config = dict(
    num_hidden_layers=9,
    hidden_size=96,
    num_attention_heads=6,
    num_key_value_heads=2,
    head_dim=32,
    intermediate_size=256,
    vocab_size=32000,
    hidden_act='gelu',
    norm='layernorm',
    norm_place='pre',
    norm_eps=1e-05,
    positions='learned+rope',
    rope_theta=500000.0,
    rope_fraction=1.0,
    qk_norm=False,
    attn_scale=0.177,
    bias='none',
    tie_word_embeddings=True,
    parallel_block=False,
    init='normal',
    init_std_qkv=0.0237,
    init_std_o=0.00559,
    init_std_up=0.0237,
    init_std_down=0.00559,
    optimizer='soap_variant',
    learning_rate=0.00373,
    beta1=0.95,
    beta2=0.98,
    weight_decay=0.058,
    lr_head=0.00744,
    warmup_steps=200,
    schedule='cos',
    final_lr_fraction=0.1,
    batch_tokens=32768,
    max_seq_len=128,
    doc_mask=False,
    train_tokens=124900000,
    max_steps=3812,
    dataset='wikipedia_en',
)
Each number is 128 + 32 x the weight over its row's rms, rounded and kept within 0 to 255. Layers, rows and columns count from 0. Numbers have three digits each. The size before them is the row's rms in percent of the matrix's.

# up: layer 2 MLP up, 256x96, rms 0.116, rows 57-125, columns 0-95
# down: layer 2 MLP down (transposed), 256x96, rms 0.107, rows 57-125, columns 0-95
up57 110:097087100128141097223115097097167128107085109156181113134116104100074101118209125136108099139145118141089120140142136095120092111077161116130143141175133185188132115110155123141140112133056179102165085158145159159119094109032147112111123180131123123122121160144077123083115081156159142095
down57 112:185147124145171142119150093104069155149109084103104159171128104144132065112142163118124077134158091075152133119205168158107158128091092152117140114067099158123144193157134107077136117117132196098147139195134145110086149167126061084130106157115140122113115132154053145135076173142093128137
up58 113:137131113151132088123193151098128149099166157108150137085115129096091145178132104122095137042131116059144134154137127197086077131063135133156073126127143173119149124151129169094142123131121160110102100150113144133114155141095210101167117154129124106092154116151154059078167180196176097153
down58 102:140152169162127195126066120178112134176129126105138121158186164153149102128137166111127122171132087119130182092060026126153125116159148072089125164107146111114113103112170127147133179155122094108110183106134123147158094118137042127108168169116116137149151156132072167155177093112110153096
up59 100:095139117096058127127141117156159125137163142108125120061136167156185131094150156176063107134149123163153114144133135100095122169163164140148112076110162151108106207155118137093141144074072111111118127124134150131148208156223130117106180155148106100121085134125112073117153109063125172162
down59 109:072103119121035123135144132111132118138192174151112122110122145144130124072181172144136083069097147144127088092136111104136097119076133157149134077122189100152085157144133101140106139138150103075157117181136127111133098140117176146084131121230076111145116143162129115114119137082060173178
up60 104:128111098124204079117192098059149117109109195122136185149137061121140082171081090153120167107138149145128141173087188141102117146093149118129142107149133120095133125135187149157146099120096147112194203134133065138158174098101106107103135170100128092174098104154152141155136097113138102101
down60 095:114101214106063151107173184143118093106095126096122149123153124091138159152091086106107184108138107105157102134161109173151137069100139108163109145168132164094234121167128144077147144177106140103153167157126103165102100135154149142180101097101120109120161164138177081148083169102128118105
up61 092:081137126119149119041134172168109104111138179072081164106156120127130143145111094081111198090169184133099154152111113162144117113100158174129103137138090128101125085150054105051148166143114124199122147134111126164120116104126105122084107182171173187143151131174089104118159123162150122132
down61 091:201139109156109127200101140056103159110151107135124129159110133117155174133097107132141017146119104089139096097136106128164110140158146076161117131129103156165156158140102156157080129096146166057083183136135165095152169138094149174111138130080126091117151187070144127107115155135158116086
up62 112:130131191147163136096159120143156140107164116099156093090048180118140124152163133196165121126140182145092056108145133116103193111075123114104180108173158124078090141127143112186151124068084148125121182120141120133116155153119144161142146143167101114108087140116156051132122141188162121179
down62 101:093204149128102080098124116184161127181136170134127124150173070138100124121119154099107175131184133163129133095068164136132117130118182158116142104127108112167126122149096087068105109153097107068103111168164136118153095164168177136189108078104116128204106136089126085124104074158126104180
up63 096:159084151094125169062077126141127130096212100151071149107153128128084120121106148131097151097149176139110052114117154128144095181089123103117164133138092148099099174100054157135127178152122167175133164123198109111102119095139080130103139148129116149106110088085215127105159096143120115142
down63 099:123114123157078156181163138101072124079096125128205144128112178100131184117139120076160102192110100120147157130114087093096084134170084155177082136107138082128113163157160107125101071071144141164082131173134143135133118140131110145117114055205133105144089109121125132108149143176072091108
up64 103:154200164082149088130099120137154198074183152179112108178154206134125172138160153106091106120118152130100107125117126142106185101122108108166106116127114110067106078103075106195137129122163120099146187124059146106064142107139136131146168157149102130101137108115155071115124115137174137168
down64 083:146089111173203136088120104047137071108138130116157129108123125141093166037108126095075138072134116100113103166078134142094091147124127193142176145135148115136177116136133109105137090126128094138183142184131124159156123144153057138121113101152108212186091137173117103140123105100145139136
up65 102:151121125141161094081118162172141082121152127091194130122213157119095136151117118117123140126103138147132167099158099160125173117172134108149122049124154080160167117126170065067146068127077170185141119120144134111157146114057163123068129098141088128138119126117162092087105203146145111101
down65 117:121168094175116124103117105145099130116153173063146138108139157094147083075112111149125200160146146132093111090112135139125102117192137125203130112104195107171167127143095105141118125116098090170175162088097138099187064151198154124139143114124103113166115094128159071102167168122059134153
up66 099:125121148101081068159133149155153124122120074179064196116088133125155088185107135120158101182161148103151153057088096088124081116157146148141118100120129137160139161087101158189154110125105133124094163111148076101162050101142108132142131148106150195101153081132096106141100131069129088097
down66 095:056097174105136094090185185128169136131167150167117186095091153161149072157107164203125150109087137133135119151121158135092145148118130122127111059131138141124137110083168113113162118135164130124041115168102180214108093091095134092145127120127157115114118173126117148170083123142143183126
up67 109:097107128076159126061118172185134128211140123109174222112146187125130134100125111097135123142070137093115222163185159170165156162157111163136109069136104148117151097118158129127162141090070109169157096149107137106119139155117108108137151142135112143164138171112088092079114126110112131142
down67 102:182161093135138149092105141121097114098081122127159191132132163189168101116189094144197167120128136143156133099135153089176087107102069051191121072109139165101151123141147107066129114099115147128127103173115094084110149125127140112135126102186101092178131147124122129080084191154081126140
up68 120:158135075096134146107082133125113148171176123120142119102118200170069177184115121139051129127086124150104119117084123141091124135103103110110163118140122078154209048070129148165126135109100141101144150106183221133111143128123137097113132115139173147167179174118150089151103153165123125117
down68 144:187144137096114153159066129165131114160143140162163128156163171219125120162102104112062136130096116103128098071084112065148116096152136108107147113177180109165173099144126166144135117134145109162185129086108194185142142076123118112141101178103156165055155099131160134113145155160156118123
up69 087:101105137117163126098139103081168101119133128151128174180089136134105087099166140128188152078150124158156141069056139102164125155125125102082104190154052114111143147171104112142153121113100149116091133080126094118168129110104158103127070142117113072111051143150031152138094146115082149132
down69 094:141141156111085153113180110127115099173144170170119121087082179129037133135119090155129081176160118105129130115191123102102139110099204171154115125080148138080148129123140151089110088073188111167142103147162099124144127141147071119131157128145125157133086177110170071103156119157054101109
up70 097:130094105090133162135186130031120146126113139202130115162095098123154120149125119100050164133113140135108108156150181128130091135080104145116164099105143152148135100114154134153135145122120114140142156072083080100156128100109108090173113154138114124170119184213107050144163210148123157155
down70 112:143146101159125133088092132117170114126126084102056120129132100124070095119169096121114146161093076116099150126131109132190147094140127171129113071125138146193093110174109094117035114156152155088081134118125131137115090138176131135168154096184068159167161126132083117108136105040115167085
up71 103:135103105102172125159144147186173092077152131138147125114145078130127083191091147119175088157099117103116070165111154105100123074101097122143114115133150142150122157054102138159111181168118139159128095132162092124123154079129093095140146199056182130099159141065128157153125183141158087081
down71 109:117101116154133110091108087137086116068109085072173151120149165142103130054107143094163176148120061109117131152085122122113119126147121105180102162198185161126150111139115110117158144176185144101126083143103097123132148115124110111097133082181183146180136142098135082144129035076106118162
up72 102:129197160141159143137082167117139082139112130150105127089169138100101129152162179160107178161127108105104137159111111097137076143121096169133111153125189073093100119120081162074134193147147129108061100074093117204091175111122154130078155144143138119082151159169082123123188164099156120108
down72 098:132089152183145130065189124112101105117106101144142098176122078120103182110139081180143100133111134135162103161114140111090138148121118122166100166140122107085083145077117168158143104168135123205111105170210094082133139099057110124169152117153179138109136122123131062096142112194153087149
up73 116:165105124113174075148138121070167159153079122096130166090162122099175107211147123109179148046153110130173154139097164100138162105083031146113125166156104082140148113158114115137160124138073147111117172138138114124113125097123142121082109073118120085143168120175137137112144054111159148142
down73 118:091147130147121127151128105091093112131152089186128128099141068108162105121136101133130142181067104076129084104144098147144156121097048145185130181149117064122136135123115171111186079125111180131123116119157100130157070152108142104092162129058153050109151136113141071201102125155127150117
up74 097:175107155081129133175033164158157101140104126134130152106122159124065070082115137097072143086094121149109100114079133132177053183140131123140150111125128124101159111160127123107145076074116139123116197104154100112133173133155089149083121161082119110127151174120143067096166152083139082135
down74 098:126100085136140137177064141140133134132107153081113145109158102136128139150139099161156077120037166114084138160143134076117131089155187165087119126115061136078078152126129121143034111144137113103130153184126169158127097117121184135110170082125127167093181148136105151123148090104134191081
up75 100:068183081117116101081189133132121137162121085132122115134070102152187181153116152133093128115171091101123062182088137173157150170138138089075143140107111220108117066112102148083137146111103146123115120109117153126121090106129139076132177125126137087170109085158092155085119139186156121142
down75 094:112136172138115177149140165107119151171132130104128108070074141073205161123113070140166087118111196166129091110079079083101107168132129139175098146144092113113154166142122174123080086156164092137146145068074139123161172154148133163105107075142115150139125181101106122091146060105115116119
up76 101:150142096123127145074146189120123153118099139101146133146113101162141138188148200077097096132191133206079060147095081136091120110163139139146110052122147171121133181160162107125143087117097088115164123162106132121168167166130142130149126136083155119081151137125103151135174109187081073155
down76 096:126144157123134105110123102134044097085099080110100101108156148138129106117093144095118126159178112064111129159163093155142154168177145141170120145107254132066105096096115127184139078124185129068153135146108159148125150120126134133108148135139122125176127165084199157157165109131161133161
up77 096:153118170093171164135147163152122106170147088138121144094148106139140114071079141190125102094089145160143141119112159169121083128129119087145095089030148094128155168092094140088105167143111170172109069121071155109129171179123122138108139168117070117063143186154146161130142070161151135130
down77 092:103086088104110090142101101120093153092128186130116074155086189129189129161125118137120135158179140147117056131131119145205165128096138111084179118221155113136125119146150134186104101133113097098170148151092134148098114100166139078075129127123110169159087042121104098121117154139149132106
up78 099:108119175119072085127103142081129155129149154097161140085142146202145133160187161150098139155203182140174143124129185134166128131112152126146096173197154125131121107118138132166113169100179125176110093114066107149125145101101129075109125068105118094107117201164060095122150113100146143111
down78 127:114095103139167156130102192198124120119134156190094136160108106122135153118055167099171196112100111080102112126134107132072098123141090135137136093054130073095157156148135131112148120128021121115152151134156152169150157133123173142125171171160126185131100080152174172160114135138123118121
up79 100:163135211150119097065123133133178180121191167093160156165091123109147040119120104122173142095082153166108122089108033136142141135104160103107149170084091148112113159098058160112092142136181162137124114131161119141126155084168142136144161183143122149124155099148081150135139135120144108116
down79 102:105156144096092160164101130117176168191162093112130152084104100155132139127119133140084064164149154162083160144117154094169182155146145148163134102141128115141196144181155145164112116070122132114147115139157129058101140119145173132210128118183106075133047138134089112077144098112123134180
up80 102:141130120077164169146104161077112160206181076116112083171115114124151133145133121136104124101195069119118150192177156115101160115155110096116126157109157141092137125117133127088119142136184151175066115160128078096140175125166074154146130164074109096105123111156127117148059056168137144139
down80 100:173140122148166135127135128149100176082161146147159131147129155114146199132199089140156125142143102134114108141152107103089119158167120099175097158152177166107140097114135098148160113088101100136153128158046137117112095127125140066114119096105158152163107132043153190129159050132086136216
up81 080:112122065130143125142118198176105160123118084103133148130175122108097113185149080106155108154173091065114049125081161103114114115138168128102093155189171105154096163138142111108117118140153128175136133139160108068158126113091169159169177101195110115107114121102110127156195195143144092143
down81 089:166034180182091094142129088100125108112172177125108147149103135107103124146156140131131120110106161142121189124097122072071159095135134094191236136126093174134143170153139157105124109104071124149175123170133099134108165126140071114110091127167056140151116123151162162131123136123126162142
up82 112:227135126140144137060121130037129128139152090093093172110147132128108134113139090081120126156091088135122183091176129125103162141217122111138142171137134118112138133112087148122140095152077105110119118144160123159113063126176163143118111086178112104138174117146059100095112175147082145171
down82 113:166086165136119162060062083156065161177140135139100115138149160197131119095149132155110145086097112158129121107053111169139139167135075145181082111176169128114112105137163192183102162142127143118111109138088110111087147121105171143172091162171101111118179169146144143151101095109127132172
up83 098:139144111121146060127202120113090152154130119165166114112122102177108120160163136131142115124142131185180158072143177149133159103195135085135167088130135100125137088112155174213133107129122113183127133171156152166113109115085069112153046086097123153154092126095106061132119139078148107136
down83 088:114138192135127069151137158110177072136126156131127122115123125117175178126149104077161086210162096146059128129121128142069094118153165166107145118099103124121135058096109156073192076102133141081159149150120154146139081161146109131134105104147131180082119171113102071157166096110115078150
up84 098:089128120162099187128128189171145114123161171098158044131128180149128091070158158108134112141111093111132129179093113146071093139111135150117183067139103080166083121141175102141153165095155179144051139126156100140143106113135113123103122064106115108119166152106092152085101164132168072129
down84 094:103100142179187119130161104161078098062132095140125147077129126104085115108095029126165142141123129113082144135103120110133115105130140077135130139136156211072111068111129161128096099128103153126166202159090083154182115163155108146070141150155172158105111150083169123137108137138153126175
up85 113:094128121124125085057135126112122141132124133112139122183172136117122164088135115097153117107129118165173160090111113124117173098130168119142062171067119165138191073112086093106079176120096082189135111141141080148110128101118136138127111106142134121169167154200073190129114212127163181106
down85 091:100147061121157151194166094171143135133103097096115139138105166126123123146116141164125131174150187065112082168080122081106127150150070220158108178131132125161120142104082136125171179081154157072091163110108143102103128140137112134133137170132162090186162149062151115132170089140107142138
up86 095:101108143138138111132173112155134158127104117062098130142122110072162084083144136126109135170134127120076097174175071118123136030138055131131159148105112044087072133114116151136134140186138119152144153162208099102066113104115105133122153114095092132131163131129112105151155088175085145169
down86 098:145175098110101176158084118143094159159159125152125109107150187167119136181127148086157123087106137111170124146090098062110118160101165117192169067159135109153077128136119105168140173041119103097119178110096127173160123059145133117131101128160158177108061089141139092118125106098165106110
up87 106:107126142114094141134149131128064117137130079122137159093127120117109143116144046106128090110087103130068083146126131195169102036143148078114130145131107143166126137101133149137180142173108157200124111134126128139105158113204088096165140084147145134171121131188134160060135203171119107103
down87 097:126079128167201129159122208162160149101074196138156136171076178145167103103152177149102126127119115104187146130175115126107113133178122158091133096096115177112102116145138140099104123153126119152182179153133155121174184114074120125108176165073138082108157184109130070159125123131112125138
up88 098:123117084208145128135125156141168159130118147136099199174118161096113105072163131190133145161166151121103144098156103103173103108165106169178186080156106059122169135138112092176092116087180092190119145149176138103151154148132134157111146094099119152095130142123081068094105134134169153100
down88 089:147133080160132142127126161155143125100079117204089125132142171081112186138134082122194155157118166087149161134091106129073166115092129166164152124172151119085101119156183146114139110083215113105105139158115170124152128109139116148086182220130104138095095165107164134108115093111158088105
up89 098:071151086175142105070141097158142114145152208138140173139090085105098130146082137076131093126117078123113163113143119104148085113128151085137139104106086158160106111093093168102086073116126083138135129173172066171158102128110192114107078105114157153156188092170109141124157156082153108083
down89 091:140099121115077077140104140136148148138138137079189186170114103160171144141184104190115122126173095163163097159125141117162131144119106168092097121142143102147124102097096053139137150114072182148143036091136161108129146165171072106106116091156143134122117132141109090113088104132057152192
up90 109:131128099131117127171116105142059119187153175074113118093101139189165126119106118139057170151162100125094156091120122094110123098120057097110085168209084119129128188104167100135104113097093115184159145125148122126141132123093133180067195124158169176174122154126127152093098120161134120118
down90 097:233181135161144149203131105121134132155170160105181140096095078131182095111147150151133101144155140092169105156099158166112180157148132119181129117138095099102205105128138081134117134085127139145121101151092144116130161113103140075118116149081150089085139127176130114072159161133080170172
up91 082:100124123131074130167101187127141132146101114102145150074118138080134124176135118146190152176150140189094095114062161133181101102058060126073104107101173114080159102164135134135144091116101140153148113087129143128090115091190151153121125097135189111178138185148109098137085137142086091163
down91 085:111120162158185124117177093153131151086102120174141140184106151119082153103123089100087132146121136058104094128130082105120170096138131083229079125119170139120125146097133152113170135124099144104145195148100134134153087138176064105038140137103115187089138098119128150092172094101141127136
up92 116:143112194102112079135093165102135125124125141131052155146146074158172144176093092145142189153121089157090126105062126099164156120131122163171159116133113175074095123129104086168128168088173106151079087128100110147102107134128124130132103157123098102165152074164074142118056187172131141099
down92 115:121151088133174167132144133147177134116070151143088081127081183160147101147166158118126058068119095111130101177150111130207132127129116129107161134142128121121099106063214152090086159117129135142080122142147109112113068124139040160154155176164110170162153117140083170133118111164130128118
up93 102:175162137187164167075093130148153141130097092090076143056098120130118104138103161199109156168135075099084085087097062150088095134159129136097114097126101082140132138134122085125125115082131102191162139130133130188136179194095162125108127146178127131144113075089139126125097102069122124132
down93 101:089143126113134129164153099161095097162105151181121143169135092162088111079120105096108177101155116132155133072149116093129179061093094096081123142091122141058074093097141132101199120182083148067106071094073176166148118119120106181140081152130152101112127109125122125163099169131113104140
up94 100:101064056174117094129167067136134205129137104147108117116122092075078178119118147129129179131135120152157107144095203124115099106153183118152131092135070135109181199166107139123118147147107122143166168145085109129119110133131168097187124165122128079109156111096119063091119172163137147148
down94 107:168106172127166144131162147170113166133152142098115084148142123105090199102209161137130138085151124105105155141139135181065108161154197153174114126118110108141118114193083108095165078142139133116091166188089093147144093109125145084139153138143111137107168089090090068129107116107082072169
up95 112:158125180076171103176077098160107178188168188139121141159102136200111128141090091140063098081095122129142137143125094094101085104171120123080135142147060147113113134107184057124139113098081115106116168146139160158115118147081127139110112151119086186138125128085135163142138148176143078103
down95 104:163105152143079109131149078035121145111118123141118194153123179164089104168084134177096166115138111076104133096128132117098140148136114127121171140158133090129098099033100175165127161131134154097144151193089183123187156114135075122106096130158150154105104116123073149157098134095177135090
up96 092:058144100141118141162037131148162114137103146183113097154139132088102135182193147167087091129159096149148135090150187207161097122188110182133158122140140121124146170141136169071141126115111175145131162133089087129112127162089110128109059133147113090153106133162146091109138179101143106170
down96 090:134153157119172138081122122090108112096141050131179171085124164115140145111156033120128089145101173162076121115038117108111177149140093109065115170093079133090125116101146129139136089103112131104177077191143146117082128097102105148112129104181100079141087115138120120126144087160133150140
up97 095:224151102120150122150161126113064129110064178114096087103132169173117092139083181151115142148177112118134089106152121121135157114107127113119159141093078117180114095120091150128143133086134164152060158080135127087152164093168154125113128189148175073141106140090126072103140161126196095123
down97 116:115094119117146202127063126141103126113146101120109142107137129150107100115140128203217144097133158132187148170120162135121086127131146136185115164154146103112153092098181102151142166069088163135157104068174095170111099087136202105160125119116178069093109162142087158143107142140099100102
up98 095:132129150124168105085115173108158107132062146121213099144163087220131152173117139182177124137138133156172145081122200109132092089146122122172180123109144125110112114146143116156146105093185138169114126107162110175154205099156117138125065153128144081147082177124164151143118138113161114129
down98 090:140181031131105161192173137102149135114171152130107145067159112107094124097153110094106171140135095110097156150116093142151174126100160130094141212155142146110145122087123140125145153168097146087140156089171154101126119145119080173198134151114179111152143158184106083113158136159088075162
up99 104:112115129132051102103151099066134137080087115136155155132130159106099092128151139171136130137146147193101154091137154134110158089139139120177146175146101044109079122091113143119091142124129143093161103116138165153159071101066149122144087134138163167122124134114083130116195228150124124054
down99 092:180168122140167133129110117159113104163121139116127061150100153100171074136080152093124100142160111069131126181098137143086122182206182127133111096146171132117120161156151149097121151110177153164116185157083160090157102105187091052087136111145121120176133114083057124124136083141130136146
up100 111:160094094125127147139174164150143137124132096106162140161148107141056171137166188139105109112121145153166087108098073131183098179130084143064145105161100098139066128118119093116124157081162125132115110144128137068158120163148084186098085124138137143159064154059217132123146113091164114137
down100 095:130127065158160154196134105123105089112109114155176131108112159084117099077129124121169114158186132059103164141154091141148146141092115148209123114153145174121149092072112178107098154126083132150102122162116127112169136125085135146101056134069135148156153160153098191072075148112130085160
up101 094:182151109197168083135108135110158111115094079100123168128102089117084158132155135085139122150166102061144130133079155134132070140065116136110098095160110091152091176108147124117165075152109119131133131072150124178144111102155149127139037171114188148107110124111172135167178199152152141127
down101 102:096076197072087151120151165167131189169141078120191156158126128101178113096123138167136170135106146162144130096153190113096148087130096135079208074066129150106166155172122194116115172140095144144158161164117149144128114160169088094085158124156132113116095093133122120131139097111143129151
up102 101:113101079133140098111143165115096110170099093102126076141161124083127088214185159119153165128141160145108130157125122125063114108086231109044132124138119089157137132124111165130117114205163160109081080151071180145158138162162117167127181119117109154148108136142102137114143132117108158104
down102 105:105099167142125132169143127148109112195185101098104148169123109131116103073112129148094134160132147112085192103214164130073116134148169090196167079034100143125197148136169147092097110147102150143117109136098138123132116146107140070165140120089101149112129116117114141150101167067079132157
up103 105:091119149103120095114107122090109127120107120116134209117169066106088041114144127124093154149110094112126171103120108110142094117150119133169091148088118131138142137123128122149117156178110072180094122107098136169207159123089131108147080110100143095134182121138102166189098167037089061126
down103 093:146102140133138122205142114118157150073143124107146061125079139158122168145061133170086104135133159153093102150114137101118183116109196160158138085178131144129119134110160179173134086096113193079197132169089131114116153111094105152114137102156130121103064128171195091136150103099166166105
up104 090:146128121111116106212179104159169116141091157141098085134129121139085154121127128061155082179159079182160135062108136115137135110104104103149119180139106166126157088109187111095167157127095095132149205155176133107139125174129099095152140114080160109135100069148086099106178075146108118089
down104 102:088154104150096110139118144150173146121126125130203122083159098145124075110142167042092077133133052123160118142131141131124112065090086101108127130163136119138159118135150196036115087095141088173094112093123143189141130117142171163126173099181139143107106094132144165124100144133128074170
up105 092:085158155105095221076146165084058155111145102131108114158130109063114072096075134131130093085093058159096113052090122103135128147102167161100081166159148132065134127157145122111133128132105164078159112106184165129139109150145111127121123124128104085108154135176121117120140158132132103066
down105 085:125083218181142130158128090197113125112086169140165172101122143072180172169169120123138108135119160073101144181128087142094093125125120147194132128132187141135171104123149209138153144117156155123158109170145148112143130142149160169094084135174145137123089088144163157107104067111095121143
up106 097:118112121100137097089144105135143077068172220125147177162182137090122100160153147119157089152140070101152141100102128107112158137067124097192108107126142163143167166148174151115124160080123121139170159137096139168144139114052162130183097175151166126107151115117129199087086136093144098143
down106 087:104155103137102083123111127107066162120074093126115139128092119116090153147122152124116135103081153158160188140200075150148086104139082144016139138089109112102139110137084103127125120117093115167141126107103116136068066166155116114123173087094121173172137168140171127065112141132128112200
up107 096:138120138072187128156123164129180132145129235051158110119110139081151142116137111163151095093100133129149152163185109082159154090141098127096149123153112127128104155114176112067124106165157150074118119113114145080170146136161113083147149139152189101166160081151104076082079159095151129146
down107 104:169110187120066112116107102049083183042155155156089098075179157146117222103122080128150068136140136141163195120170141129135114125090109127111100152144145138125081105140142144146101121170145161130195124150144113141165141090122121099119091113105116177079132134131162145110137147134097096144
up108 085:060192029087143164126138157146116114156137081091144118107173160191114171103155113157163111154125158141147114153163121145146076045162133116123073129141091083130121155136105089145117130153090116162139141123156104120151144176162133210130072114125096167134106098133122169130079143169144131093
down108 089:109118107172149183152165085125133084126112100173096113144122205131165102104134117139121119119120118082145187149066020111110165116134111113145059141132134117124141053118082137112154150084114104094114190111126161102170121144150114118113174121176121152114148111176076089094153094120066133152
up109 091:132144120147132152179139162121114171156112181138170126171148128075109061185176162115125074145154075117173129115112179126150174053094118069112078120170098141102143135121137107106141058145082076143145124184172159115126100152133128162158146142093065114133103080125178112125152173100124105143
down109 099:158119113173134132129094138087116155063083131109136101138136102151123095102149110154161039144120158088112169109178124102176143151108150192143121153117178144148107221112110169143126108118151173138133152138141141144111150171100106155120081065140100136122082168155164081161100164099213147081
up110 111:083064087130164091149153116170140121175098107095101193147135064159139082158161175091107148110169166116091145107179213116145164146116117106057107157163126110109099105112134138143148102217137111118187194068096152124135116149149125098109153140135152118152118147156170102127110115102153132129
down110 116:154157151133186159114186151136094126084115122167105114054083102168174166191108137135064116139077102141128136129191153081156085192079160138140150142099079110085153140119126161092138138072178170113138109159149165150119105201090109128091114141135092122109128145110103131122107164130165114077
up111 095:098166120186122105146144143153148141179219134060167159105102125165125155103103151153105090069139119158122048151120107148127144142135145107123100108117134197148175130128176070094124117095112202138069129171088156123178165142171150102161142156100117069116102113126165080163103119121137121127
down111 095:159155107105132155181094138138196151158127153152152114177109134083176114088126151099109112122152164104103150180080044109113091106186134149144068104158168148061109124133171149092104070151168135155107140113098128136098133147190125088118068141125140128166139184115086143168073090137109163140
up112 103:095156146159085125132172150072148099089147158095133105140152154135108104096129185067157131115124111198149108087136112114141169125137199147076194087115154066126119090151080125148096154130157122173135093104042127052131154124174107105115088164094117132132146131143152066144134158124132173153
down112 110:116147112102087151171113162067165121127059167174128163094163100096113114151083158076121122125112030134138129078180162172129125104115125153066199100123143077102168132125183110119092139150105124125173146146148170120169168100134133144090084131131158153106153130153156143111087199111134158109
up113 089:098089118166131120148136148188151136130127133130047123116117086103109106117094134162175143142141164171099136188129084133165131165144104091090138161125079130130142182098073136140149196127055116138153135125157139137155145148185136102181159097188111096193189074124112138146156104086174172103
down113 094:136098150139144098170149095090055049111140121119135141143140122079084136128202116103111137153137166109109123107108113123131091162121117152167101068150118109131172174171095170064100102076124082099151151093093132145090077143141119099089068149103126173084136180118107119084113172196147090125
up114 092:091135090082174113108087096155166139108126142165126117128147101131164088121127130150108151127126180152172142207110109123140123176102162104146143164164128159109161138170149140155115130149117106157109166065158163169225172119118050158151092185075123156154103130181129062084127126091164145130
down114 086:071113076151118143128097067169119158077138160160134126113178146088098161204075093136107068135149137061102100136123117200084098133197128139088121142143107091149128117190109111102063134159094076162136189111150092174153095112123121110109150108122136115128138138132121117145121143103159140060
up115 093:153170105071143134184150141151094168163151115155157130108113172160124148139100144136106156143094113116099112187115157148159066099099039161120149097138147098149159101124092148182124132086120095101112098138130139121070078126199105179142165131146172150130147144080144145071207101118121192144
down115 089:083073226159185097120129131122096135113128108104103152147149048119133159095112109186165141120092114174141110113154127097041126123124153133105102094081154162130150111185154107054110147201123123114156129132115108129182143109110134129110091122110132090076127101148147079071127154122094093101
up116 092:141205068105182156109106153102103163117134156112135105149153171114084161159138141145119138166153080121152124168061133076158126191125180090108098109076120211118112139181114126102095076124140147151128131112180111118130071143194151157115172139150133168142153076081123129160143116176098112135
down116 086:091094129153127116103135133114135129143117088125154153083144081112157138137137104082124118153102169167147089198132068098171107087093061145152131098118113107097199187140095124145133131168125136115108166110140087180094108163052050088060111151074119162153103148121112080086088130129134153144
up117 093:120080142149150151169089119082145147107140171127106157081092124084142092100069161079154158070112113154125160127133144105122085158114150146120170115112111116124167169134110055100132126184099140103073111142107109087151102127060082091111149059148134073064122111148116087104190177079151132138
down117 088:167110155150185094146130125182092119050106215138119151140107195070094108103118127115136104115139127106102130149083109093078102178084145127116099136157087128122134168087206143088133133091149154067158101098100091120111121162069076134156156124149087173079107137160118138151131093118142152105
up118 099:124144116123123079128124121106134080178143164078099115118173157204124129152116099147158071122103083120132110106102166161112128122090088095135160091087148179152136123113187168120129160081135121124104152083088112148110157109080197135198094112170124125123084146096118097083216073083147136153
down118 097:135154173146180152118153156136089159122141133156148081143145182110171123150186161173175112092180171120165126134127091104142143141131161155178067141218074109158107108113126108147143164131227115095152130107085097143162126158176160137178107105164118142151144185129149079106135111158115159111
up119 122:120166099111134170156063131089189160185105126146183155103178161150116118138121179066089179151100096117160106130099168148086098100108148138105105152177103137198129180114138106119116078140138106131096096116143174161088110094124154127159100204168118167115100157062121132099095092139122135168
down119 113:076127164072185072138045053108149111121136116164090161140174124111162130105117144079079161090195150164088125086122103088187165053110124104169190114113150118141154132129104116160114118099104126126140146139145092145137099135081146134114068098120140120141140125109138111126074070092096136137
up120 125:064091144124097182094125147118190115099190158085105168129141109181143117120073171139126127191124111130106129117094146178101152123179131180143141129100092139129158149148087153153120119114119188081100202066128119217170134158129099167148168084138141123115138086108146124152139125081146102088
down120 106:101112122093121142143138089123177089138143195131087104126130167169143200131145103111079098161153144089080192128112152094122088157114124178158135120153078156193168143145114165091096092088083170087143117162108116113137150164161090158125164144142139200177069083121158137143101111101186137127
up121 091:140058105102154126153130144183156125150160131133128119092120109153158156141122072129126158162115217131119113142125104128085133084148117144159150072103130089135102135127161149056103106152104117198158102093080183083080077165069121156115108172113124098098128125112203108173181076160126140129
down121 089:088114124142117099186215116127097102068132138099110095161189131127096077126114113117198143140119153105123095134104148191171106108106155177172124151138162135149134176166118132154125203107114195087184179092154113097117173140136136076109104141164114168191120140096134119081109110132130118104
up122 090:154102114092111102178184069064133163153213173164137143131106131103156056077115123127126155155189107152163205125114181107084156111127098113118136131112112070097141149136147131120131097112152119157099143156158151120166108105118198075123090119120144129145144064137112139086158128188149092107
down122 093:177103123128054109247129141122159118097144051161135164120102181101173148118182129121153117089117120131124114138095124154104146142115157152134112116089169164068114102142135092173056145099147108157110120110064115104108097140129138118145121093161159133066080143173115080136186110144106131138
up123 087:084153125157147100149132140119110109125076146104119152163100082075050089152122121168133096111158046149148175099137105099134178115126147138127115158088162176152153097219167076104122165137139090111130170144063161093172117163103113127075153135114112088146060080138109123170112111134109138106
down123 092:148144109144120137130108163117125122159134095171103128061157174170139119148114129156127121129091151095174108132094101168109157120108119080141104150123130166085114138113096168172137071136117134134101042062139160150098106094165165154114119142147158160114138182107127137103101233169126234089
up124 096:123114146135112130156139143146161147108114114153072143142075147114128107094053216162132121100139136087098116144142102170179193151132131161089143126147104090162173184135155090104126100110131184093133183130128088104108131168168098120080146245157102127172113143126156083165135166138107141133
down124 099:148097184063081176144130121093113099139111122133170165121168107102133086135144106125147094100093177141099140121114119093174104115096164108145085135159138101111169154122186139131140126114153087043118125138089154173193094176131156158111098106102062150100155126118085131112202058092120148078
up125 104:135128125118099114112194122102168194173122110098157096140090143155114122133155083150105109066095166100147169162112081160101087152192144186083108172189105120141145190114171134130124156161081212113089178101102162098121078119102149103110131109134157150110120139098123094187127168159127131116
down125 105:152105138109172101094146066114221116122156150037124098155126144103142129107174085154159110147159188162098078107152137103150158099074122138117170103142113160127122168176107159130090099161183138122103094120135114134102141068127111131068128103167146100114205135132145132132067126075102137094